config = dict(
    n_layer=14,
    d_model=64,
    n_head=2,
    n_kv_head=2,
    head_dim=32,
    d_mlp=192,
    vocab_size=2048,
    activation='geglu',
    norm='layernorm',
    norm_place='pre',
    norm_eps=1e-05,
    positions='rope',
    rope_base=10000.0,
    rope_fraction=0.25,
    qk_norm=False,
    attn_scale=0.177,
    bias='all',
    tie_embeddings=False,
    parallel_block=True,
    extras=['capped logits'],
    init='normal',
    init_std_qkv=0.0608,
    init_std_o=0.0115,
    init_std_up=0.0608,
    init_std_down=0.00663,
    optimizer='adam_variant',
    lr=0.00221,
    beta1=0.95,
    beta2=0.98,
    weight_decay=0.11,
    lr_head=0.00522,
    grad_clip=2.0,
    warmup_steps=210,
    schedule='cos',
    final_lr_fraction=0.0,
    batch_tokens=8192,
    seq_len=768,
    doc_mask=True,
    train_tokens=93400000,
    steps=11402,
    dataset='wikipedia_en',
)
Each number is 500 + 40 x the weight over the matrix's rms, rounded and kept within 0 to 999. Layers, rows and columns count from 0. Numbers have three digits each.

# layer 11 MLP gate, 192x64, rms 0.118, rows 56-127, columns 0-63
555502484533447475414463364491460412424485529540504570483573534538453543489489546596546567502509497477498514457422537501446484586477513534519517515474468483543555494517536508476464515515480449
528567547475444509534510509496446519502576476494457443525510474511504495455498483450508518565514448473535399528480491487504528510518432523476511549542476507490406536476458527483528474514512440
611463558548578550518440504498474421474509433476525494518569447496500473425490503492493521491536472445549523447476482460466440450425525508520549463427497476578552508519604478516488461544529598
513483527418515484432517531521501465490507521476585532553473501410490576499371474468489498504485495539509495546482518514529433554526534497460484496489516421505502471535501505518518484440561496
572489479471537438477535499567458514509474556538499464544497487497507537592472507588502450518513442519513514437438489488529496535463515507435526454434544513562555473542528529550447484454504474
474466480465503542539514487540510476475469560526533494488504496506544639461467487539450538515405462558473464474564512451469509525539497445403506491480456499530540470486460549578460454555537500
599517466521471473565496495530499504457434529437492483519507549501481497502491505538471484485462453501501536512493461489532499570451547491492565548491521544622553461513513465530476490438450541
490550536535492505540427486547494502480509540470527440432548560491420523391522521522470518514507502556531508440487510490536520532421476463512503472467495455468493545513532481520484475545493517
552484487438528478451491502501496529565487489533575557450480510537463503460487508525532516523525482541551529591439580457435522518495458520394529545495534436462499527516547527507405501424540576
447477430508485517468473509483474512455481455584505517565608477506485502506484520528508459402484501409522458545500570463535434452537556528527464485475558522475536542489540497489583522476542510
539464551572435483457518491476540584475532421465483444469476513527453496482512534543526493499546485486482447471464479448457546560523451532522587497524545564569436483518494514479489500501509503
550472428438480476493418447446459490458478532504531461450525533599381553518504544531530557511494521558541512485472492473423524527502520466500498421536509571514567506489465494543590500465532464
441484487450495477479498407482538546549563493503517440520518487550516473504458577476539484518518449518532501504486511475430468478495526520528471502505472452546471522531456528569545415541478553
524498509489593472464491532470511452417478517550528469539509448500492544477459555502501489533502429534567463465552549429519560488510553530480520466419492458491469534494609523452457463529445513
480494401483535555457498422523473512459576487575536516485573484424462526549519466461505468537512477562522473535466565394427399511525497513511456499452503539534528502472533492489619490478528530
572495458470413544533524456485482519559493545538454465442520408534522566519437459517531522520516504514537607520387482379539406508553556540562470451551508466506548523531488478462429491467465529
472477521505491540503454508430552491516447450464526488499447501486475477477476508480563412493518549510539578530450510480541538451499507502549475482577520534494510503527514457448501516553514482
419503488465514485451490468484568527490434490505532517499501478467499443519500484493496487493515500445474522522564512583498426458581485503499536532524522509490507455518480591475512523518480527
456522497474502494586521422506407543528492518559478466394483532565412524507519458473420508478487480473540546524489548464505573555511555454541544492391468574542587510518548510478480418477439499
552531491441442474474502484518427525532487560484451525484461536551545529444512557538483533521517495458549504471492527497491535506493496492445516513552535514515506411481405485568492472498518521
512466565407505561466549452509510534448541465526462463463515548478484528489551515582545525461476444557512550448501540446450410435493530466488491435434501428595541522576522503544561453507511529
497539531486464504521493539473541488499469447476480557502478493444523485477501533468539487479495530485511516538540507478522534496537462429523571461515486505478480557480484508457495441574496455
507517500516462521464470479521466508454441455568541494506476504518538571549532488550536397464498467544517432469462570434482524455434514492512456475497526592578541540493509530506506443458487479
495451510489518484513501556467547557488449572472508578531472485513483465521495511481536486444534536540455525542541456525591473507481471491495474515490496448456538456495486460440488486516479539
470492529539489523469548514460513497512425494493482503476480468482554493522467542445488568472459542478483447559598533547526526433538501483488463520513474563493556498499462544531498494499494496
510578465511440502506538570496491461497441453475510494447480481504551510443497508463514545495475526498485540497501490504506484482482480457527523554522509500510466461474477517474475520557498512
530452438484473477482457393533523426538553519465512469462493558574522585517554535512523527503583455580493517444447540446466513595480489403467508399495540462510478525536541440521506454529531537
456478516438496495495453523458502558499540524565541544475491462502552491498484557449495489461442503514517524564506528494513483485580489498504512543505493451503478511489472498508434518484495528
515510466509483525499489507510490474497574461520444561552592493634450492440522535507535454461500453494522514528534513417478454516490513523410474462504521556492490531558505489525510479536504453
470548530508499484523492525478518517531474486476451553497451537448583491531506489462468499534504525510498546530525448518511507475513469529509513518552496529451494491477471471485474502496520462
552505512518465504449504454588463501445534555443483507485463400488427597478529446531468496486558514506540454490526533469512518623543546458446530506563501476516435481516585518481478491480451487
583553468481463501481450428511538573473478641558455467498480477507415417448538471537521509550562493468436523549454537369479460632516552496536494442501531442547561461512524498500452455512428530
453428512562440531457440528423489517487588461572485477521473455484515457524449512519502475475451484577583505542507476491492491483448472507550476493461510517621458492512512500512543526575502560
546533537557487515426441475532481402453515484488499563465496423453477499535450482539498512600466417471498579518513508494525508480492483480454461447470541570543537451544528494477596484500456581
514408498525518481495515456485457440436460501518427505507522453553511477479522514492541519532537500543465530451554521479518492429542482502380536490574476441501512511489618493523522567547495516
569469502465472474410459559541534515513563553536502502455475485563499519567440490569446505514540509482523412516482561472499528571622570500411439480517504467582509464495470536509499430489460469
537496514432537517550472504513545483439498531506471455559501481581561481538476528520429414523435454561481513475463524525460499521478488508469474451450558519508461550527515455501509458485500484
563487420488449501431474473506524426561459527535428490450481496507464490463440493570499525465495529496517554503410606517480545507507521521485442557478566464478445414521541563540524515540561509
555532395449495562505462499458503430482469572495548512535531497488436555496462554517470461540520582541519536541477502505493501531463505519499499415491551432475488545518534478500551503387509483
528513457569512549540382529507469509438495547511535468511530423528483581543521539431476426429401452536530521493488477468475507471492558495511539462472524504512543540512534494581481546481433510
479464517487443507487507478529464525439501536503519468469512510482473493572526537469476475458530495585518493551499494505520454536454505531446472452495550492557549474476544415504560509471509446
492514489465520509531473523515561447528557480445498488499542547447512393516491485538446485470520455491537570463507476511506472493457485555502458489466499534485467544519523473518535571553508527
499496570475585502510440484574516489407497480510489512497472483503479500516533536539489479499513437565553470498559516480482450494549541533414494454469480517525496480590529472524539480571427539
508451444467446553484503469541557438458559528514454523447481449503500497540493519554428497450437521522570469464539515465466460517513569501547511493483608491510520482506546490570567457387513503
466534552419498551523490407481543455519551484558519492488474528474513530494492545523474499455551468479500473495478513508447527538418586471463473453428639515536552516539507441452493489484524455
436502405481482542480449521500543509551528497585518505530567499577495473458449512520507481466429489509541472495459569515413570479447498536494452495468564521518509436521524522462454459526486484
534460477496431467455474490505475500522460453530469498485523556510445516496450542581449544476512461491535523491499544402472509547510591444498541551562575429481482507549565530463460484598483580
512448446520436509431540463437485537519537550492547493429525421529503561492502617497468462588496464597457463510459530479411500499512517537526492546513466458486432535490498474560612473540485559
550499499439498475502495406538530460516497503460643511435541582548508551521464454524475473483524519512480489435500504466469563507511572458483543510454526479453574511489566486458535455489499484
497547504476520456470541464488477524559597474520455467553488485467440415445426557490494463517523461531524534576464494480430494544463513478518483514521561502543472443537467513532536501515406563
487483517481561516498470539498486433444507495467455511536535483448536508497517478561450544504472492564496542429504510471526456502512519563431544453527540415479479474547549543470474519508528499
523474482540463483526493513518473603540513551505490532477461460492495499515508457520413504519465535468445537488536490461476492523511486503581480441499527467488535533503556544462495475494521571
631542465426447533576513430511550468442480523490505481421487537567459499443481501627584575523455476480498494476472527471441501559402540573460555500439496442571537549522472530472523457438417491
598466441527515468437546461540509520545470495562567492533508441457447512515454606523497493501538463548527422457467577424537456518611452491501523476502521529552529448466553502473445582530445567
608527504537513481500544439528532455471581495498501495540434482526552529512541509464475540412481481490516438478497485506517518549507577450494584464400542538544517472497568507429499495474423495
515557494458549544540455495497489453519517483503475488499446479489478449461529497498484467481527450514505517501464534486544477544473498552549535506499543495500488504495478483492508557514450457
524491447493463540509429475474551473483561447508493517458482509525492616391531514549415450413530501532545503468487536475446517554504591439516498486420551465562498534539497483509503499466499539
489533481511563516506515495526479537506551510507482529473476416501507497477459537523460520459485500449520501508518507502521520551535506500564526525462454495475556502453456490519509553500503515
452430553534503464443442472585527539479453486512436549535513492498491525513508529501495500493460491504479465528543509483523550507541501573491476490530485510496491523483517440424555449532422511
532501462519496517452551437535428458503546468580486506431537493475474476497420542513521428482464464503487549538503620450496435528519480490534457505517489558444489487525519537564485506522478570
466503452455531555505438554521460463485477551454507532482455471484495498507529498527505490460484582546488425435462522490559509485480507482480481571519535447485526474507517485578522505516564472
484515472440431499562480501517472429500509460504517481549477531500483513523457443526518542547537543501509523438488522549460500451425551502422587521461477484514514507515517500518494473429511499
511481373476495507454516489485494486513541477483526406507582438503490511551474578487531513503396492517509446430514545541467463478544517531496442534496497442524564530475469579566517524472487537
537455501473508481512393487500494422535543554506460494451511507508470528443511516564459546532518486515527484533464501456475492596542546491483505475492504476564479524513554561492475443515417543
446512495504518517524460517476509481547524475486491515550537584476550447483517532480551465518497518477452519504473462509486476469549407517504520534502425497464477503435524467537507483495519502
499462505513463540499526475441553438574474500498515468460506522479481468478459521453491506510464540604460551530485514518500466512489419550515510490522560532481532387523519461489495507492493498
626501516530463519499508386576500531520489556488525476482520487534472486566475491520544452503463452489479470457467508470536476518477548540510508496468439518586481550527492558479440517431465528
522506593536451498476483440505511536483518526545530443453542482500417511573519503543486485433526448483566511485496521453496452506510544480472494460498498526583492572486506454470504511461479528
529502438506465470504465501492442497509560499511467458466532532514412483472485425465477507531461448489522521522503573466449522539514512523566531463499592456474502577489457566540500523471513620
463511509515469517508468554555496532474522447451513502481478428503505480531459446494538453507472530473513516533512500566513475493528468509488442499518489504434514537460476439519505522556545482
546548521485526466501515514525488528424496554487434485486449481554455515501506533493558541551527519503483450480477508525494548497463488464446549471457473470565489490465565471475537448556502519
496472482547512559452464537467459485455521490559483498492538356437533482537503533462488490455539488471600491484575523448481480483510539510502515507430547485492510470473482560525556553508437565
# layer 11 MLP up, 192x64, rms 0.128, rows 56-126, columns 0-63
525431486466540479571487507475521451521478529508550515586595509508467502529589493538476491520414475553548438437495492421516466519578524510435543538444493482508447513484547490399496477449541515
513495530487452458463437450502495505548500512510544547496500507451524509528523493471517547505542502495456500531510511478543525541548486557543514453473468515517494509488465534510477452407551503
471482547485513523470550555486373514415480386529464508422495522432514521485487520441534494500502477406460506518470551532418464498519491536578467554612516523472462485509529519580545494500466447
421461583482510532445440493407531508500513543522564432468553523537498516498548456540460466517574473479463491515504476469545522511471525490500529484513487508461547535523521521473436498463499459
529487473448491516543485468410499453488516553482487499443449520579528524444483510534530452386584538416461481565492495509520519577538515420520561420519441477508521458479521478412556471476531525
466495576471485453505464544486457570495435479531470527504487445502503535503520519578465613576468493561475456478490492476464485472516556490432575453475498503504549438521492484549491507489506520
457530530503487504489499482500530542531543475494449512583472513555528459526492548512459468471528519544480464446519517526490541493502470575474547472564460532520459540398488524519526547469472467
483491514524520471504500524537534500535506531474533570501457553523494466473513560510506505498501531440465526538569500481448523467480448486551487561457456468481482513484490449475517501532471565
521550536490531548478490547496475492528485551511535467453497543449516481521540489516506495471478572493550443481488461494509449487471494472490402609506566509466459517465491424475458535427538512
519492443516467549519446485476471458496476442414439487532549537538448447487504484566500537481476453452535488481552519466496505460511560551481523507519530530506442579502527540430487547500531518
512453537585517480536495456468483449492508479481516400486490473524509474489498516492444604475481508452526468548543484492513538472514554451553443510469520520441511514493566489462528467522520523
507521463496533496572478452496535502462647524533452578542480441544472483463533477543461496555527453483432512513546471494511493501458576505503555415374481517469485556474485539496534461505471547
536508476521470489544488567453501499535532494586564528441498485451449491503501453519501440527472521479512430445454493530434459519533504457569452530487556509543487464504510572491509535444496444
497488488457514494496373563611515481469477512494494570491464520463524591503484522492526557486458478472534547545540506487520522502508607489455543469491479484476543504512571501457465527425499476
564555386460556565582504519511399453601535454576593501528564557493522504539545479443398459429519412462517500426492531388480519420552483624502457482394559553556480578429525411502447477471526491
431526602425539481492495538418535433487510529450529437430489468416518571523480503471530465433554520541519495508489527479583491504476466534553461490480462543510497503607557458432494516448444601
458561517548525462473511552491481489527452545485508550492483539468507511446488548450485508483491497548481469489517555508546497500498485513469513506490534487535487482503459444534478482557501434
522520420526476503504504486527514524521538502506540490505520519497477445532511448507507499553505502508445561530492487493482435492519491515507495468440506458487507448524501528542559468412555471
474506516513550497540458443514518501492446501567506446492575548541462528520524432551501541560472421440482514490435540515450477554485509481488586488461499479468487530526542479577467480518480518
486507477510501490466548488476468469495515486509495493474514521566485453481509515511532518559529495470553459565468458471531486581507431398515537571492471571536496447496515493432495485476495519
514468549524537546544519433581512515416499435549426562397475484454618474573580610424577549471430486621428509516480600466443477495501461450526476525570476493499493543564448490544479360499454394
506515492492448472516582471477517457596496478490509536544457494548487501526549494453487494547541491480498527450536503482499464522456464485498484526490492518507508495493499481503486527499546469
530457553477491405475469479559571514455395505562428589503515506488478453543469490446543557471462485559475562512542534479507565550525479455426521498569494435544546495521452539502555491482396436
493495542541514526490477547482562535453478493479494549537426518481483513497489445478437515429500510505494506487509494557494442486474481447532486506512496477499459517496528524448504503500527506
527486481509566534437476467488508502506481426465521503482509529504531511509529520536438481456571535495446560543500515511468502525522450491513536473462513487526519483524531484489508501522493480
518492534527498493475476469492494516504496481483504474554568446542527543511488486487476498513500445526468530476490510477541510515480523556480493524427490533488527491509547474529495490454447497
454420430455558456524482375533565441538477529507540500485471605546493503546522523533485511493552537537577516503497557550476487495480485528519447497585463484528497449551509485489522428475503445
536528465539535482507452475485512470476452533454525489525493556484452490426556469490491552491507477534498533495532473484517510507477549461476454501489553581465523500483538478501460524472551492
519436564439528470534530519494549479514500490521495512462403527536447518494550486486476444478541508479538473387493489532479588536510667465470503481551469458500528472460473440481476572530550492
469526521489477473510498534473546482527476492474500527501480517473546507470511469484493530458495520491474531522530485533509532503499461531538533532532467506479508493445480454491467525486541464
513489479475561544473538514569477560521528529481408525536480484393414545498524490492503435498506494503495539496515507469564570488502470506520458538524450563402533562457474465494478569425475546
540498419446492515501501490540486524545487488490572473551592466502506411494416547535511522566532502516479579486499449447492470515459549520576477503468477475441498484531504459542357488573434502
494487501490500404506500613474457432523457507482482434548481512508503526508582474483504553535472522532477450515518510540512476510597498506432486514524539419473456428523513530485512502495540536
410503490519487520530340550471519519546589536454461507434493507542518545476442488456562444520548523521471496556440509485499419518447502546594467497476462520494523462493488488561558527492486458
487551519428552577517519556469497520483474496467500505506523550467517491489470572408558563506521509550479509520473399479472501485407533487518509553485486449488459495571531511462539401546513499
504496439592533511538477542575426523465449533428454517422478430449558483539531462422508515474442543551509446484515515519476429494517550504524463475448493488544512492541549573465551495458532489
522565552509474458516501463549496503520494482439544501468475523467544473493560527498530476456540535478493482523525491513463476540490418471560459466457514523513540481427544441471538460520479499
461518547546515480588502482509513434420570513424502538548515502504522544488515488574503538463475479419481468470444488533573520583414563490438453467412519519531476488485558499474554467498493449
528439447557528525495564479527593457484469487461502465519520487441542451562550557479507524449498483524551484479490407464454525513492363543534532515431508462502444517516474547553531491582505524
505447511521538529548476518457521584472442515474503426521468393489494477466479440536523543552479445510462522567511478507520497434510526462542487417517498478534501513541503526519465565552548520
447502493523467516419492555512539546580482531525393533520530559565530454510483445506512504458465480520507515484500538475536519466433551511478457528546465505511503533461440523442428538524482515
555503495504537494548590457558498500520506581508475456482442491499515528492505498513470520584547468481509495485485492497503538493459497541520485489507482494520499474479493494488515459456444474
506563496444564478573459526508530484479490492564476565487475542548482506507564508497460553472543472547532464446558416458537514506449532526440517441508477465501455487533493489521498417579394541
447414472551438490477523554446455547529538500544412537447425487424448447501462463440499495541507567553440539553525587460481488546542546534569515489596549399534495523485561477507538611442471516
465457492487420503467560555492545510529543489552579586532477476465485483497513498490513462417543544566499483513483473503573414409473440538545517507533459466475414457497479537485472515503539501
513524440583497470500475467450462463502583500573506456538531442490480483522452524522487481498440475461481506559493573551531537467612516504459423497513490481505500520476513465500462579461537463
473584460512488483536522479524548482503517432587412403472510507510439424475403542536492507529545413395514510565547532485474473463536503513506435529553542506439493490501568464574586484452488488
511495620556456564384452540516489474486543470479506451456583541539498527462358520487516428466471484462499543510627591489533490484559514529508478517494467535409546483465467581551527519454427461
540470496571489535532452540503427492449484499465521490551488505475507529553533534507447524521496480539480502490485547431542538529507484505466483392494436468534538508536585489463483420552495515
481543456562518493490483521505495504456466546482466414445499486509564548485547518435458495484514488480510425559517522547570508498536462494520450471464493498479521505485592545492485488487516434
507423508517527501486499507491528526506454530530495535528463444512527523527429555392521545488499521538492464486485486500461476487536434437475488514454531528483519401516546492494555490579476510
521449533532504474460479536501470505447457468514538495460473515496514565538543486477508505509474569559487471515548434464603515480534463480519480462549448526473538482537473530467506492497496506
517504491552426510530496469511538477480427470486538489526455490592492454411476536518557550438507481459458536540498546596462521465576410455540437447547501514434569541443500497521486531505462521
474507478593588495482476488516419501442503507470456470518495428443506539474454464486559453541457485563539480541431521498531513500452527445549622546526586542448501447517465506480505611464446506
476465529540508509501528500467534531493448557502526503528513514468534544530443541505556469517465507476582564486462494523474500389476535511483414483479510507554486356441531488495514485448540525
473478525491555479535493542486532524503483511472510563498501474528480504475556530478510459470533540505458540505517486474517483514472430522545571498537501485504493472535486526469492502549529498
397500549493582557448437513483463508439537491540504510462512447532523512508440498516513489466478540477500499580561485535416447498431512555456505544519449572463461505449538529525486515550544478
486485506468581507536507544492456553508479471518491515476461505496480482544569529481474479499519514516506462477523451523468454535493482512497569496501486538477467519528470495542540467496455510
485530461586490560507520549468529468444436525514510459501488497520505500452494557488492431508469524468547544501510532477513495475484445466472499492488521493482486524535486553483558525484517531
439537481496610509557406478542533436470555522504457510442556512447525447547509529580505471513455433441543495508519561496492485474501538537487449509498552526478450538486546491584488533503513483
577511450556469465483534479457504507504483518515421491527498487495463510511415505503474451531539453441472616493532513488504529529472513550563482506522459542564545525484514520493566488463467537
528483475516521493483475525443590517429480551483504487544495505464548552522465519479478491483478506532506460465532517446493503495484483464475517464508518469487557490587490521535468464522511564
488566530493533576439453485506497478531511525565523539581475574498580500420509491517435485485523518439490514478409425495585509458468497471526514424505466508513398429513501571442500475594507532
472529457561520541455561521582457519455455502601502491549536501435472527503475545455536524455467479531519448441481539498482461502479476517441476466498489470570503525525477461536546545517641455
514487521471488552522424494557518502519550475515505507476489438512509465502493519481472517524512497575502468533452495517473463513500469503494501465504511502529528468528538501525471448525526474
510499559553480486484501497536515527452559467515449488518440450460571526484540472513567509497564451469524530478497487500498491525518524548423454516555488543509431540485467488471458504470500476
512482461480380509477597450446512510497525613477517503508471505574503458473497594507466523500492528539426540490509460521485509499479532468509481532442540502527538449571497403503459460454495500
476470417510533511511470434515485519474524556462565539512516555489493499459526432528521452507512523471504522535501486528488451573528582514509535447479461418549435458489563540471535455516584476
464464585527528526533487511510497532511520516489515482565463464414544504448529565445508472492480544496476516537563517557514482536504502447499418432451515426479496473537542516472511529550462472
546474495469429516458550484487502537520461552489536505546523496542484520467462445544472460485571484453525537475481502489487526484501507498503522477486532480487519488520495487489476503465542517
499512519403505515517565533503517534473471531519508483525539519555525485479519474557547513517465525493516462510461434496490383521483478477489511531454477428516492498520471536495445498531469488
# layer 11 MLP down (transposed), 192x64, rms 0.114, rows 56-126, columns 0-63
480521505509530476461535516574499501495473407525582495441564452582542427503535564541493541529503420431593412561474496535511457477497438473500571492471516517500509516429461506460554485550442454
500432457508550512490540540528533467516509495487473477520499494494474500460451536496489490539464599457506515496495457533475425525551519459455478466504547467483528499573516503483487486590469560
491482495526496592476541600475535566493367532477533529440461509487436510429517421575511470560431455462520502499503477470455530548581477606485517470438470482603570553544473551438433468517473470
537495465554520532455509495572506470432492543510469489527537430472572503488498526472481540522556538551528470547507419499493443422485493467468486490467546466548431473481539544491499525509487535
548487435523546480571537486540528517474506498469516541517510458549485548407465518477546525448579471478471433507490500595475470431544451570398500447561539465545428492502508515520510435551509479
443516560479570588504463477438477515493537520450476507459519490472528470500442525578528444473515526499520576505513493499512507433513478503477520429524513514446468490504488522489519547425524501
417434548490548513455572522464508429568484452512552523451541507462487522527545574521474460451497442499494536559511537506552470498533512462434506497483460530451470431518537525489491498572513513
545479463547497554461561540463465544440534497486441501510476485472526511538485508553500444497521537510538444528473538532478499446456464505471515489541532495469450535492495495528554504482553498
515562474450446475509469512539568525521486562580487539442497487506367452417548468510494505586540491515518454530513532463524538540541454462486510507548459437497516527494451536485486454452520544
475479480465516481502480579408484571501448531501522525504498540436488455428534505474477619501583560548512438473448460524478462502519579460510471522502512484457505536498468443515570495515498531
565486445486459470531531539494556527470502534485486510482469482486534446517551406540517404438506505457549399519573531459484466512485520543518581498461497554501444529492523499464512548506501513
486524561467430517568492488502423480484489510445570496481460525518432549444503554509496473580474544522416494501490585436394491494522535510507593481537443523446539531508493430495523509527562427
425488551451461459495524432555559555516489499499491494477496432502462559437464580508513549552525477514497518477444415534493518532523547519500500468491460497488524566533463481481522457524463557
513441517515449516484539535502512527549492475454461532429476489564567550478549532580568511497512505532528456513501505454475495458499520522513410488460420539509501530533428458430483486532458484
499557465523459506600511554578558490484604459440557498543521544541579486396488461550449472538507434421481512547515544551558530359427475489426492438473519499480478502543466490464529484459484480
468519543479526530529448389499433500480545482519496463500459421505509530484422437529513557501549496548433524589525423454430450549561503477554443505544538592500553560472483460589495474458559397
552462493458478523469545498467538509498552536481484433462514475484524500515517442596480520510500516495518490504526436486463504569512512491498453465480513532459501510607530457456525490505484535
479538509491518487527523525469530462483488495460467489496455521487538505558492524454457472454515490483562515570544510498492491509454481457493483546528532536511546518456454494524432490567476467
533531525534493508428425559491499613482477456535523474492447498541485518489505496472485451506537553492441432515502470515519542570493435498510444463453586580559548516528415494460497527453491498
529461501520506409487535480448546521502424523467518455542454526479475594474506495496545505511479469484484461492513543419476479600547484552475477483497503502457534505504511485525442553531515569
451430443597553559491457451534469550489492501547447522525444532525549489586508463507494453494403464532485583531553461474605558518413496414470546458515481470459522584536399500398479608502593455
455482478504506505445429515556484528486552507529551454483531491531494508460499490486532508497501534557471477524455465524512473453512546494491526444479546495499477465551533524480539444497467558
410458470521533547493499540506499393518429471487516547535563499489564538503494462529577494412520472557504574503498565537487460495503523395447525502558477435456448548401473531480508513483571574
518509513484510476487518457534514472513505475499508453475521497491518499466499565511577517578451465488590460470494517403493517523479544542483509471499536506537472490486506492520528503500450476
502507548510492469526481487541502486474513565485446511460437502527507478507507539420527539483468493532503493490516541477543487473484544480508478543584489534524463526498430516479501507521452515
455530491487500492498514572541479502510440514509521554479455496501540452464499500451507553467513549461518525523491498520517473494466490486510514525548503513519472506487433529473470513551483488
493479577508548479566495541511504517442491482517491536496459550475549592508516593434483511518486494442476486439446464509470501385536453502507478527427546521446564421586511501479431519521542528
485516512467485453504457559513538506524476550508497553473466460488534445512507490426486491479464496498521511525458511515517460538495492536514465541586473500507488530483456522480492502549480517
559407507492472453491503470553520507461561493506479534521493493489496566471443575517479479543448490538470508536602475524398483476452491494438482447570572531470511554472458458508511515530536455
517483488506523501494488518535473495454509513520518477491532484532439491490503525512492510516505437516514458489480535470479477514516522496477470482455527492547470530550541513492528504518463552
516540483501538452478410575523496476537585435507481474530455514537542506517478509450509496545462549563531431508467526508513550424407500481523529519483459471545569477500516455470513510485484463
566421568450515436508475543490438593518548504464465517492469603533507516507543537510479510545497542483512503476503560447585475472452444441477523477475542541576566379492486561475388472527428463
454526514517519521430558524557468450567438529527489512470513523535531518506519557538523503500433507507462567478494492469491412483487489499490482406488520534520441599473505575515494526469449476
533499552469462537538455471407568526483568483538543475548474508472417517505519473475399625529476573532445520524466453442547478550504464444503557546472490460487462530529535454468533560462456438
526489483448488438564518523452483498481448475500512420570500442519496515457477538522452504452474495533548492486442456525531485500504520591559454520494462471520553504525489504547598558542612390
524615510511430521493444522422440530498520458539453476487539492557480531491611490473458475515575554514484532552476511532462552518509462456492446528412496535597509498534483522443490476470449487
440482443466458519478495509488457517505515492559536495515547481505423479497537502517529496444514519515478530561423483502509521497503435452480547527529459499500586539543450538542512493492574453
513529514465494500478522551449406470500528544530438489549505520566489495600537458463510435470456516478458491493622504472537516503567559482448543462453473567505497525525530519407426517471406481
539446532457442493478486553502480564509452589480543427463503442593464463508505484485554472504442517494445457545535536472456488593462523592529455524481458500565552487449493581544500542513455441
564526501532524453519584570480482490567545499497517441450483551479451469461481479551530408448475449537549509502525503467547506509489488635506476530474476500464459437515508483461489475502543549
433488526483496507539569467496497487475534487492486498557556500492490504515491519489491402516485513414434546529500572494509462438497576525473486511493472523452477477454559497517467459497606554
432508464460525528480452513499509461473541507496545516525519538481470454538500474524446516447430480516508475477505522619529493458504523510470534489513506504444463509493483509553471559520542499
452496524543439558568474523477459532472483531544520472489460532509544503513537435532482497536466460498534521485510510550485497551473497516516480512582458410498472523506428498384551521498527472
517548523494474557508503433565476544511552410453604573464474503559520411459515463477406598470549419461460511528437513540494505574464445498437568457547541487485480521507430512511521546479515467
504517460537588483513546514457526392509383486526452429508498514481571516506502508486534463472488497519433608471471511502520540546494540490466547512483416497554523481545485532545451463533510464
491551491577532533479502500516474493472497521497474498548496477494537488484539429515555458400454470482478484517594474485514464455498512526504484486501490547459510519539434509450537521555493517
514551572495432491583459523500472471538596534470485445456492550537493508474468506537492480520499487453430449534569541443510510584412471543483503516452439536545536419593491428457542474462540515
589434548437553543421569521448549450473504524488512491481502414536475434539545523503460545498493516581501534472470492480533480433514456471588526450552425508478451516528548422515599523428500462
454479488483461507471529488563487509523577490440553491497479503472567510549431496489448447523504486557566526566483500539531498547418466482524500485448496595415442500473571547501496481479508467
507519555419470472493483524508503514466469515521522537511598510467430469490486439502476546511468472491478586510491518477435498491564545543509491521515495571530452445499478530537488518508435525
428566489489540467529443541473465488446523481405530534477525545453566518491509459512495505484520436530524517470466549500534470512517515568498518488522507461441426508522495529512509484521619478
523596532488446518499458474497543495469562446473464483503578526529425468461513504516565519501514440459481505472531553444468496465555529504485459528505513525428493520525505480532523479488509454
461464526540465442534508420468430546501523521491491457465416492543482470482566575568458387526497491530477502533501499597570626550448478440460515528506518492497556523557456499585468525512453457
414478501504448501551493573498487452520506483598506600556474423527470516467496480497595562452515441475513535471489395510456511492469468527494553516438517482572628534406577446508525527491520412
475496543487480488460546512552541437505464525469446540494481441512495511509505543543417539510478492518545516564454550348535490565452493498429555473544469492540602486484522447487541481492528503
501436484497481490462578509497500523505451489492526484544533515504508547501451473521532473491538523512506502464496467492481498483536515491445469476407530489528538493523541526517555493455532519
440522495521436524426471529505490531483542490458487510516520532569489467528485453507512555468522514450501527522482499479429488496432563603541474562503545476456412469484572454547449527563466515
505465542484435544431528475458506489492485500492526476500533553517497496483499477563551472509481553513462501525515524516451534494490520481429485463455533508521501510575546504477520503435500513
444471592520530472504456583500487529504530516465483513441498437518524519536490506474535511476522525492445550434517476491476509466499534509543475538484472481509497581501459471430500506515493510
469490454510546517550532521475478424543493511490547525557513499442544484459523527528472533531518483532553514420471440452463462517489540534482549567501496430444514452407508529531520486510521445
453492496524539505579475489522428432527514481474531488547496495469540480502553469499521498484531551572501452457439521519522498446526519460472502514465512494476444432490516530492576533519546467
439404527491460564531495471538485524421556528450499495482543536471480512498482451508492528508509485487506530449499516584496502451498505519496499467437499561426491550572474465516472513532522512
432502474468502382487507558521516495494587475597467459559493451512433431450503553518494464509540512526518543518531495550502591518508488421516462504467479501502426436472508492458564550532558515
470430490460452492514527410534501500494545494536534449487471440508495466481441540477475551516521511505523493551466511521533469539519457556502423477511551461491528561582451456569560513527477485
481521515526484453478598513481485514505467517483488495539532590486519503503550492539523485488500493461477542454498528492497563510516485470468539505439487520465475482498495485514513499456441522
524487480453562464503514492549476423507510503551533512522568517509475474509489469492601431480496516503514532447456468493469516457512548469540541473534459508452502452448537541532472516444544539
561555503568435511478516532497588573520458539448519534526508482529412494512443527517495500539457491477478555497461499573583528542472483488503466464481518426492464448545495506428514429466582386
485577470539483507463459492490517506497501520526416448495502488568454497505512506585510479489486428489566502459500537457524542489515547545521457551512499496500452544488567455462488487509491523
484551419579544565506481444494521564503434459483474541528518469507571468435514467499567519478523527500473509521448538466526503448502554523442444541474520461465439450511542490578535510470528537
451521536521540509485456495517500494512472435452509496488474511490530505530515562465547484516454583518457467519512449516532460471515479473481466528521473527502518497472510492517514482550526473
488491515582531520499435485518502538508494420463492483513510542493527498488461515416498502483547581512516541496488528554459523453570467535470485512503502504520421405589518490504423504514492471